config.toml
d_model = 224
vocab_size = 3831
norm_eps = 1e-05
positions = "rope"
rope_fraction = 0.25
init_std_o = 0.0
init_std_up = 0.019
init_std_down = 0.0
lr = 0.00166
lr_mult_qkv = 0.4
grad_clip = 2.0
Each number is 128 + 32 x the weight over its row's rms, rounded and kept within 0 to 255. Layers, rows and columns count from 0. Numbers have three digits each. The size before them is the row's rms in percent of the matrix's.

# layer 4 attention query, 224x224, rms 0.0392, rows 0-28, columns 112-223
058:169105138107055177144133084139126110135158179158071149149123113129128123145128112198158148114121132123067129166196184107162142092171107125122083109155106154112132119065096112120159126175126107175181116133126190170174166102112131118129124188117081166161150140117157099094193103145111152126142073166138112123186120132170209136118109118103
159:109142178163165144153148112107158109160141143130187111163116200129157123177185132136072100103205103142140123178117129168101090162126148081104167148124107087140108072163161097170146118153142116123127091128080117115145159106150110115098110128103096157088095144136119075173100090152178167150125133100150138065117111128176140045099138127206
055:102137160165128152155127123094151135149190183156112119090145161117117092180128050122136133161167165183150148135166148147145197126087109152117090084123106123149188145076121147090100123185079123128086097089085157108158135138133129115130169117136126098195103156072184186131101085090121151087157127132136123159162114120128154111143149178074
173:160102093081103104083118142159080170097117106135063156116172067116126108100101119136201173173080185117134130084131100089160145100138115181174071121120122161135149173094073122112090161118080130137127155115176132159128077133113144106156143144150144088145174100087124150079152130091082091107139149174123127186154107126088144169173108166064
147:118097107079142111118081193119116179073123118137078138101140067085111143130113181083130128147057134127161136092108111107172186140099198151176128154182141144169102158107110165051136132151132144110132132123155094117081105101171205126123108080184143110069125137093162191118107200090108059126129082127104150132095131083094115190167130132066
074:148139066109123114155135142153093099119096102108124143159085184172120112139067130169109173150104127130100117173140225071080138124203035157056102107079119154132148159070111105150071184085095122123174166135127133146164086131074068166139132162138171170129119078142060112116113101138120122118140169101146120131122115177109169098155128168127
136:098171181177168151172131096107175094151165151138186103109093189134133137191173133116070103081191104129130135179140151171122128158101136081084168116133109089149115094142160139150129116164130107105115089143080139107143143123141129112090107119136106137138085156139134100188122093153194180108134152090147149080127123150179113063109171109176
050:114081088107152120146128170166136171073081166187044141079122092108058130146158166105113132125084134168103097142129131130153166147125148139129106153178125122173138134129079147115085129196083082149128103113172125120103141172116178080117135130117095098132088124083084107124105113104140145125093144142095135150137140085077119150151142113110
090:116154151122128139113137117165082087136088112147085111123082116143191098161148094107115089122177103121093103132099121081107163074115030136121141082110117166102143157162125083149167156115089072156183114110089111132172142110137162128171112111160100157111111163162119115127155114115118182145141138109168102125135115136134127172037149182139
093:151127082102129129151111088178133040158060095159163116112057122144066113150119042174122148130188119089103116133163127165116101110154096126086120042143169187173108161145129142167130181125127142081123128116180107138178079128137147098125127142141101104136145127045082103123118133073153161125109145138165168149100077133147103106122092130129
083:092137109122093093157146128124140158103121102126168145116071125102113097111134159103125088129162174139177089098135167206133113098132139123113166151198087063134126099201142148094131129186130130138099072152096100185088110073151132097129098133101114121135109122175180092079155147150080072117127132132098166149115142155118137143138120110156
092:148052091159111105133188119140105110157073176109094082142149062146103164093147134116109153158115130139210183092146094156180158108130099129103152082165136124164111105153171140110087167126124188095101081140126040142126130125099174114143140104104158097128165139069176132160117122138140115170141154158139219113102070089130123119111119152138
096:108198091104122104111119110078078141100134126129147126068146157177129123122116081177157088151136095024117110137146121161081064129149142151076117065057131093138136105120107117152115059094100085125143119110089112110140158207141091148179107161105111160119102132156093127145115157101130136149125120141152163163103118193147135113126123127189
093:120051112128154144142101090112145117075165170196125170114119125147072178126085127084131110084101096135117103098124050175126208089112193113142126158080187152120164102201109127091136146136134225118118100126138124157096155128103138105130089076152128138159172123136112111096093160183215097163104132112142141157111189134146098144122145065127
091:168120145083129119148181122197119101117055121114087108089109109115083096176136115121125147112127150080180142109091100130128103127157184165096133128139132116141224100159127100132140154119144152115184049114134086107161153181163094104100153154162149126131128145123158107125051102121099128122091106081114105134115087144139181061136171118146
086:161141113135162112107127169137081123100127083107184177087126135125056136131114149108157059092154103146123151120091050179093112075186093125108130089182130174135122163132112125147196101114162160151122151089096089110068141159047105133098115163142122100119109109140136153188101115070124182141123102139174093148066159108136118099117155117176
091:166169105122105099135117085165129114145109087185149082106130102219153138120103097082168146094102125109141116149077165178128125103166171111139103156140116122175090132142084117154137103062161136177129167116148161093089145149094095166151019139179142115194130164175150096132135087097139033127108067100121169158090109167120072129125157092125
087:063125119142150138129144064096136130164150130175104126083145117144199155172149104116129082164125094082182148144134064089180186187056142112120140079087094125123142159135061166101150156096152103059123143167063167092203140155141121092137074068150106141126090148068197111146140187064119132098126123133186143166116108200091161151132137096100
091:124174133170140142100128080160160113128125116176114203136130105116103105074114068105111170122132110133085089105154203095146098197150109131101147113107122077107139135169128180094148148146133139138149127160140185107137128125136163139126065170063079140109129111132095150126115165112185172133118105102155072083132104024118116135153151161092
088:128101168129131147130160130117130187111146074203144108123165109140094157109112121037122101097093138143114160111109096113150114124104125126128113126154093104091143090150114134116127144157086137099105122184133148065235106134142086088128139092118106108103060148108127099106200131147122137112094125178061117133114223105122124118107094187127
089:077183158108147075175122089119130163091098134166142127161117107115121108151121110144158123136123125121136146139088126153181113152193121161148074106104134161134093148141082102124093106163133112161133129212136066117101142178159134138104169153187137153111118157127135158105108118109092144089090093087118154145098096139105100160128121187105
083:126118086089112104146129098117148158124043104098100128116129133109107121103112101115069174146128092134172171146127117111157089168132102121121103114118170151174139173171107072079081078096113139044171105120109120140169121126083212045124132111125109079133151152118123198113104165090109130128077185115151090141140040151138145114194113158156
089:090082095106126156088176088101146087122112114155129140128048102133184069051191098084132083157162157135044163130161138089120106141129067133086134117146142130121138137095112128118195154166089132096107039161142137151177126094124165078197183068156181106081110188161159094126109132153150122154109079140100080116143145155160032143135140135157
084:110126137092191070147112112134154146166129138124134163164133128129150073109194126093133138102132119089115144143137071192058146155096085149198079115137103132161181088141152125166115132116124117095118190089161152153115076145126134159144122177170088127081088160069120106102140123136114133110093173152162148091095150077120161138084182166152
084:145198166162124136127169105110140086104085110167145119091052140160126082187177042144149182123155134035154132134127107136108109152146166133082141111062169167115118147124102109176146148127119085124206170135131097147114137161068070150152169184149132099192172129112092126200094091144168146158181177147197074154130077205178123113084131150148
093:151152143139108125142170129126147129137175170156090185178096157141171116164133142190143169124139193127099135140114140152093076132109101129106111143167096096179106114118145115156162155144108089153169111121148162120125102119100194110164095198091104039122152129098133178100120078172130134082122073137145098135097091181149161124078146106123
086:163065114132104155092157037118102115165116186114135139175212110120131129095177150132144146102187143151119152111071100173106117083153090113087135078108133090152133055101168134171122144175142087125091126174169095133119105164158149158107211141086132118125127126132068158146168100116158102142057179118132149129164119126145125154173082110101
084:140087129144088065150175103174128212156086129106102123167122171085153101202102170094114107120130120183075126153095160078108123145163085140202141083169098084159175140171093173117046130104121142145103127124174155076166146114135169096142172091093085064125141128091126167092080144104120127074084130149142092098174232119124185129134179164103
080:066132147155143113147119107157202058080126148117106172145176137077131098162071084114086122104133151167135111105120120108138102117053077143187135113167081137130170093065137088110096143153182121149101109168167222134187113155127126159137101140148157105135088120043135073200122096143137110113137133136149081155156093100099105128115145097093
# layer 4 attention key, 224x224, rms 0.0354, rows 0-28, columns 112-223
113:058109173165157157146121099060164117164109115162178100138105164139127146162164147093077088114180090131121133169142142151120135162137129094099178132133114120135125094134181137173157096131138137102164092123070140125154135113194091119070166127120140138130085174151160138164111144134170163109083138092106118025119134118172107095091154093168
063:108124109162113106170124127105195105145152138110162096156131158162164147152138121176093139100131091092102145222111114126126060132155089035128167075109125144137145130153157173214112130172146183139096157153128143097163099163127120155129142127139142106182175195115128136096114103089162126084091123087157122108137156160186156106077132140131
129:067112125183130113160134097095201124125130151136171115162129151143154148193146134129051134069144105094094156184128140143123082169144109061161190136131119128118115094129159173180130174189181154148144129149128102088140130130163141149098132149087116140139156173119124118114133079128158073094087136099136094060081164151197131122066124112162
044:074080138127112106162168078089178131175143140121147153125156153176136134181126116194096158139102097083122139187136138121142068101139138082100188114082087115129172162104104143177112113158112154125122160130088126143180051140134113140065139111127148086191133212164118122121145119070170122131060135095098135084137132137158184102117167150127
087:169111146122101151094121097094113163145151153140088144159176071124111057132095103124179134132130159153138086085066124105115169095132183170106107145091145123169141168108065109094126115146085105182131086152138098145160166104124134111105137124128111138112106092128112145163145127153126171136105086167135098166136088090088132104172143152105
109:193077143102126186098112110110075154120116119152058186120151120091159076088080145138187127162119179191156106061088099121195175061134148193101111176167168110101147160079058098066151083133096109161100091130123108167143127100109129075122127126118156133127069072123125134153138123132135120172149092180122155140133062123075121128168094152103
047:103122098152122037127182076106180115162172158134149168169167082179082150176155093133086184121134117118071195130148111131157076157121141079198132060146094137110114137105100118158071173144172173105154190182098081105146072191115127193110097127074159156135160129152106091092160105115126065132140124138127089129127129158128175165135156160132
232:095127133191119112158108119096186114161141127106151091184095153161153167167177127137049108088153080119098145203134155131138073161120102018140171087132106133121118101137136151209109113162172156111134150157095106078162129145148106161083132123096132126145138186140137105130107100138178112088094128091147103082094138145205132090094152114172
092:164138115133115099125143132135157156164151128173154183127080135122061145125123105145129103064123100157136130136136123167131077140135098065182141143171097075127180070057111088145142173127158117113199129167115108069137178191100097128142174188156148132134143117126107130126169071146099131106054096091145099094125100130129104077144115097152
086:193135173122086141139132154129136191139207128130085121173097116158104161125114185085095120124092199105180141113057151075108174106133112166090128116114072129147168099098151141123141150127111108145116118086138131177195145104066148101136140151106088080127102133089158174127132087107086110101161129143135116131108148101069116169108155181086
086:100114098125128153136179139132165078125107108124165107152113144135117093168119095130079156183163133148109138119157124092102100131148192113097115084079158183152198149115109105135078099100171178058073143127058179098138162123156187124152133100161158134095118116075124167149151147186115167115106113104054092113166098099191077135189087164128
087:111154143157176170148106128144166107121096119105141122150111197170167129169167117133088145152081058125094060128170118119163122181145150149125185142116111190117128136111139173105197088088050134091155126058131149115112151111112102115118169123161096171141134128106155058133142086113130121112114109101107130154147125199179101108110172183154
098:184137090154147109143119141137134162142188094145108143209125163104072111158130099076112112124153153147145161137133109141136057022196068118156118202149144163109133115166111104107086127128082110160134146152134132079148126134082175141137164115090092146120158122091117103070098115113113090147224095144114111135141145183118125145149121199094
086:169147157150148146131111092114177106132107130087130092130077124097125090140175153085102065151159077118089115147153167117166115132093129132135079073150181136169094118147144133142121122134164156059168115127105077135120062118149114133125100098084120140170095143142200037089105089154138145079120074112212102091108094109155057134164140097098
085:132051120161115108137185131052158132100127134088103113101141147103125129081137146159119111103104119179112138140142095079125077117169088094129120101170151157097069106122160096138110089095090130111081164151066162103112091176184122155101173122081180113138057171129148069147177095176108151113100115088117175047123158135111097159119112174120
087:143146119129130194134128117130129134128151156115093108157101023100123194124144125140156108171197155136143139126138134114140150136104135144130154170098168123075086106134087112098154128074095068109130120199145116118129086161142216097144165077119087143160128131108110159178201163147160123132148129120136140110142153086115114169163094161125
090:154064168131111096100105123100139096108166117121105157171182143136146162144098129183093065053165133109136138135116117080101154132137156098104186120097151112067101133128135124123082101133110087106121213117137097110115185192105158133107140136110128138159153123125164075102137174170106156114167113131138118098135074145194112131134098153127
088:100084124075093115137133146138154094109144086117171171139101133109074154166120212096125101106136149165149125128096185137093137175167159102158154148142103087080064124098148184159121079134117087207181129120122117124136160110145126111124124101101110130085082180125124134070110085138213149108082082153147155063142116161137118133088116167119
087:169111088137085078136136126146112181142136146126119138093192061130126139130152106174176150181119093108139123093081100152077114102073108150076069200121087139125134070115077152115141172121089085124108125081119115148131118130139093084173123137181139145086094131188092145115120123095084123095117147146149107157134126155092130153092137124129
091:153143073122143162151133088087134150069090193066139162156107132074156139178095149109113068148116103114102109167138109130102172124133143113128126083206084135127105169094152152136056064108183184160103150134153134123156154109142173171138133126090122139082195153093135086102095083131160172118102133057128137095136104063110108167173142136107
091:132029086103150126119185120123103082115190114055115122151168124071158167137216132113114109114138093174147141135106146105167158125152139064106196106182070144112160119183148155166125147214143107156156126154126111128135135103097166120160167143134138137146172155093152140200112131147070165161142072168109122076112173135163131096096142112132
086:162119134111084118158132121143153114151161078145169166111082232148094118115153176088128101111145166171129095157160146097178148135089157101111164116178086154061177127177085168179130130155127115152116085123161103098181158133122120120111137167096153145102125176096118077070172075125093104100124125159075100064081159143127161073042130059153
084:131169182111158150152136100100111128171142131083121200189170149130141124171146162119071082112177119122128158143170106095160164123124061117092098096112084145072136133148172177139140134133166163106142161099123115133165067098165140165112091181073124106124140142112124148140099122112115164054079160084139107138121098134159125095101071111154
090:121161097113131140152136132128148143162115162148092101119150154115123167186108083151154151091098083094122132180146119046079110130147152095108148088126092116123127172130138091167196107148170099138151150090143096077193125139144172143144124183113176165178136089100146087074111072051092076145099195128122153128161170156131140116233115105084
089:195124108147110080120155115146135123094167104123096117118136135142116098146128148097112148153148116174187133085073068165125113132115161160131111140110113137097123162120128082118088191160097116154129139102149154148115052163096118081171136128109104115145107113149103117137183108114115152125162082163131120123171172077043114088133104172112
089:093131114103132170133135110151096125154081131083097135058113075158143137115090118111176160151119137139092138123130169171146174081149159122129106130078136171123204146140087099093148132096071139187107100117165107181169114111142112134176129143121116073110165115111048140156133129138172120156116152164151131148136117081146107134162140141114
100:142123123169133139177133131156153161094122091120088089119153137108161136143113142109094156181102098115151151123136064148095122206090192115121135126127060151141153090109168082074102144082139127128138161149144185147062117126072098110109138153115154109163071123090183121161111120125128169127123139121131174117131099188150091132122123106151
087:163099147163127116161126144126117139130142129092163153123134110097148129108124106122179152163127153183137072195121183129175101166167100085139081146113135115102142142152091114170124111138121139190116125139144168158112179129075149153089127190165106163081173163124086105121174104134137138131066101150150059095139129207192140071146106067105
085:124108173093158123153072121141130167168103152102160105097080147137155128157155161175127070126126185073115101121152084102123137122137138050198115095166186135145062104125146104132134068126135142130102085112100128111161119115130149102148159119052153114128104129189184126113166127110134162093115125168149126088129124181145158178209204136135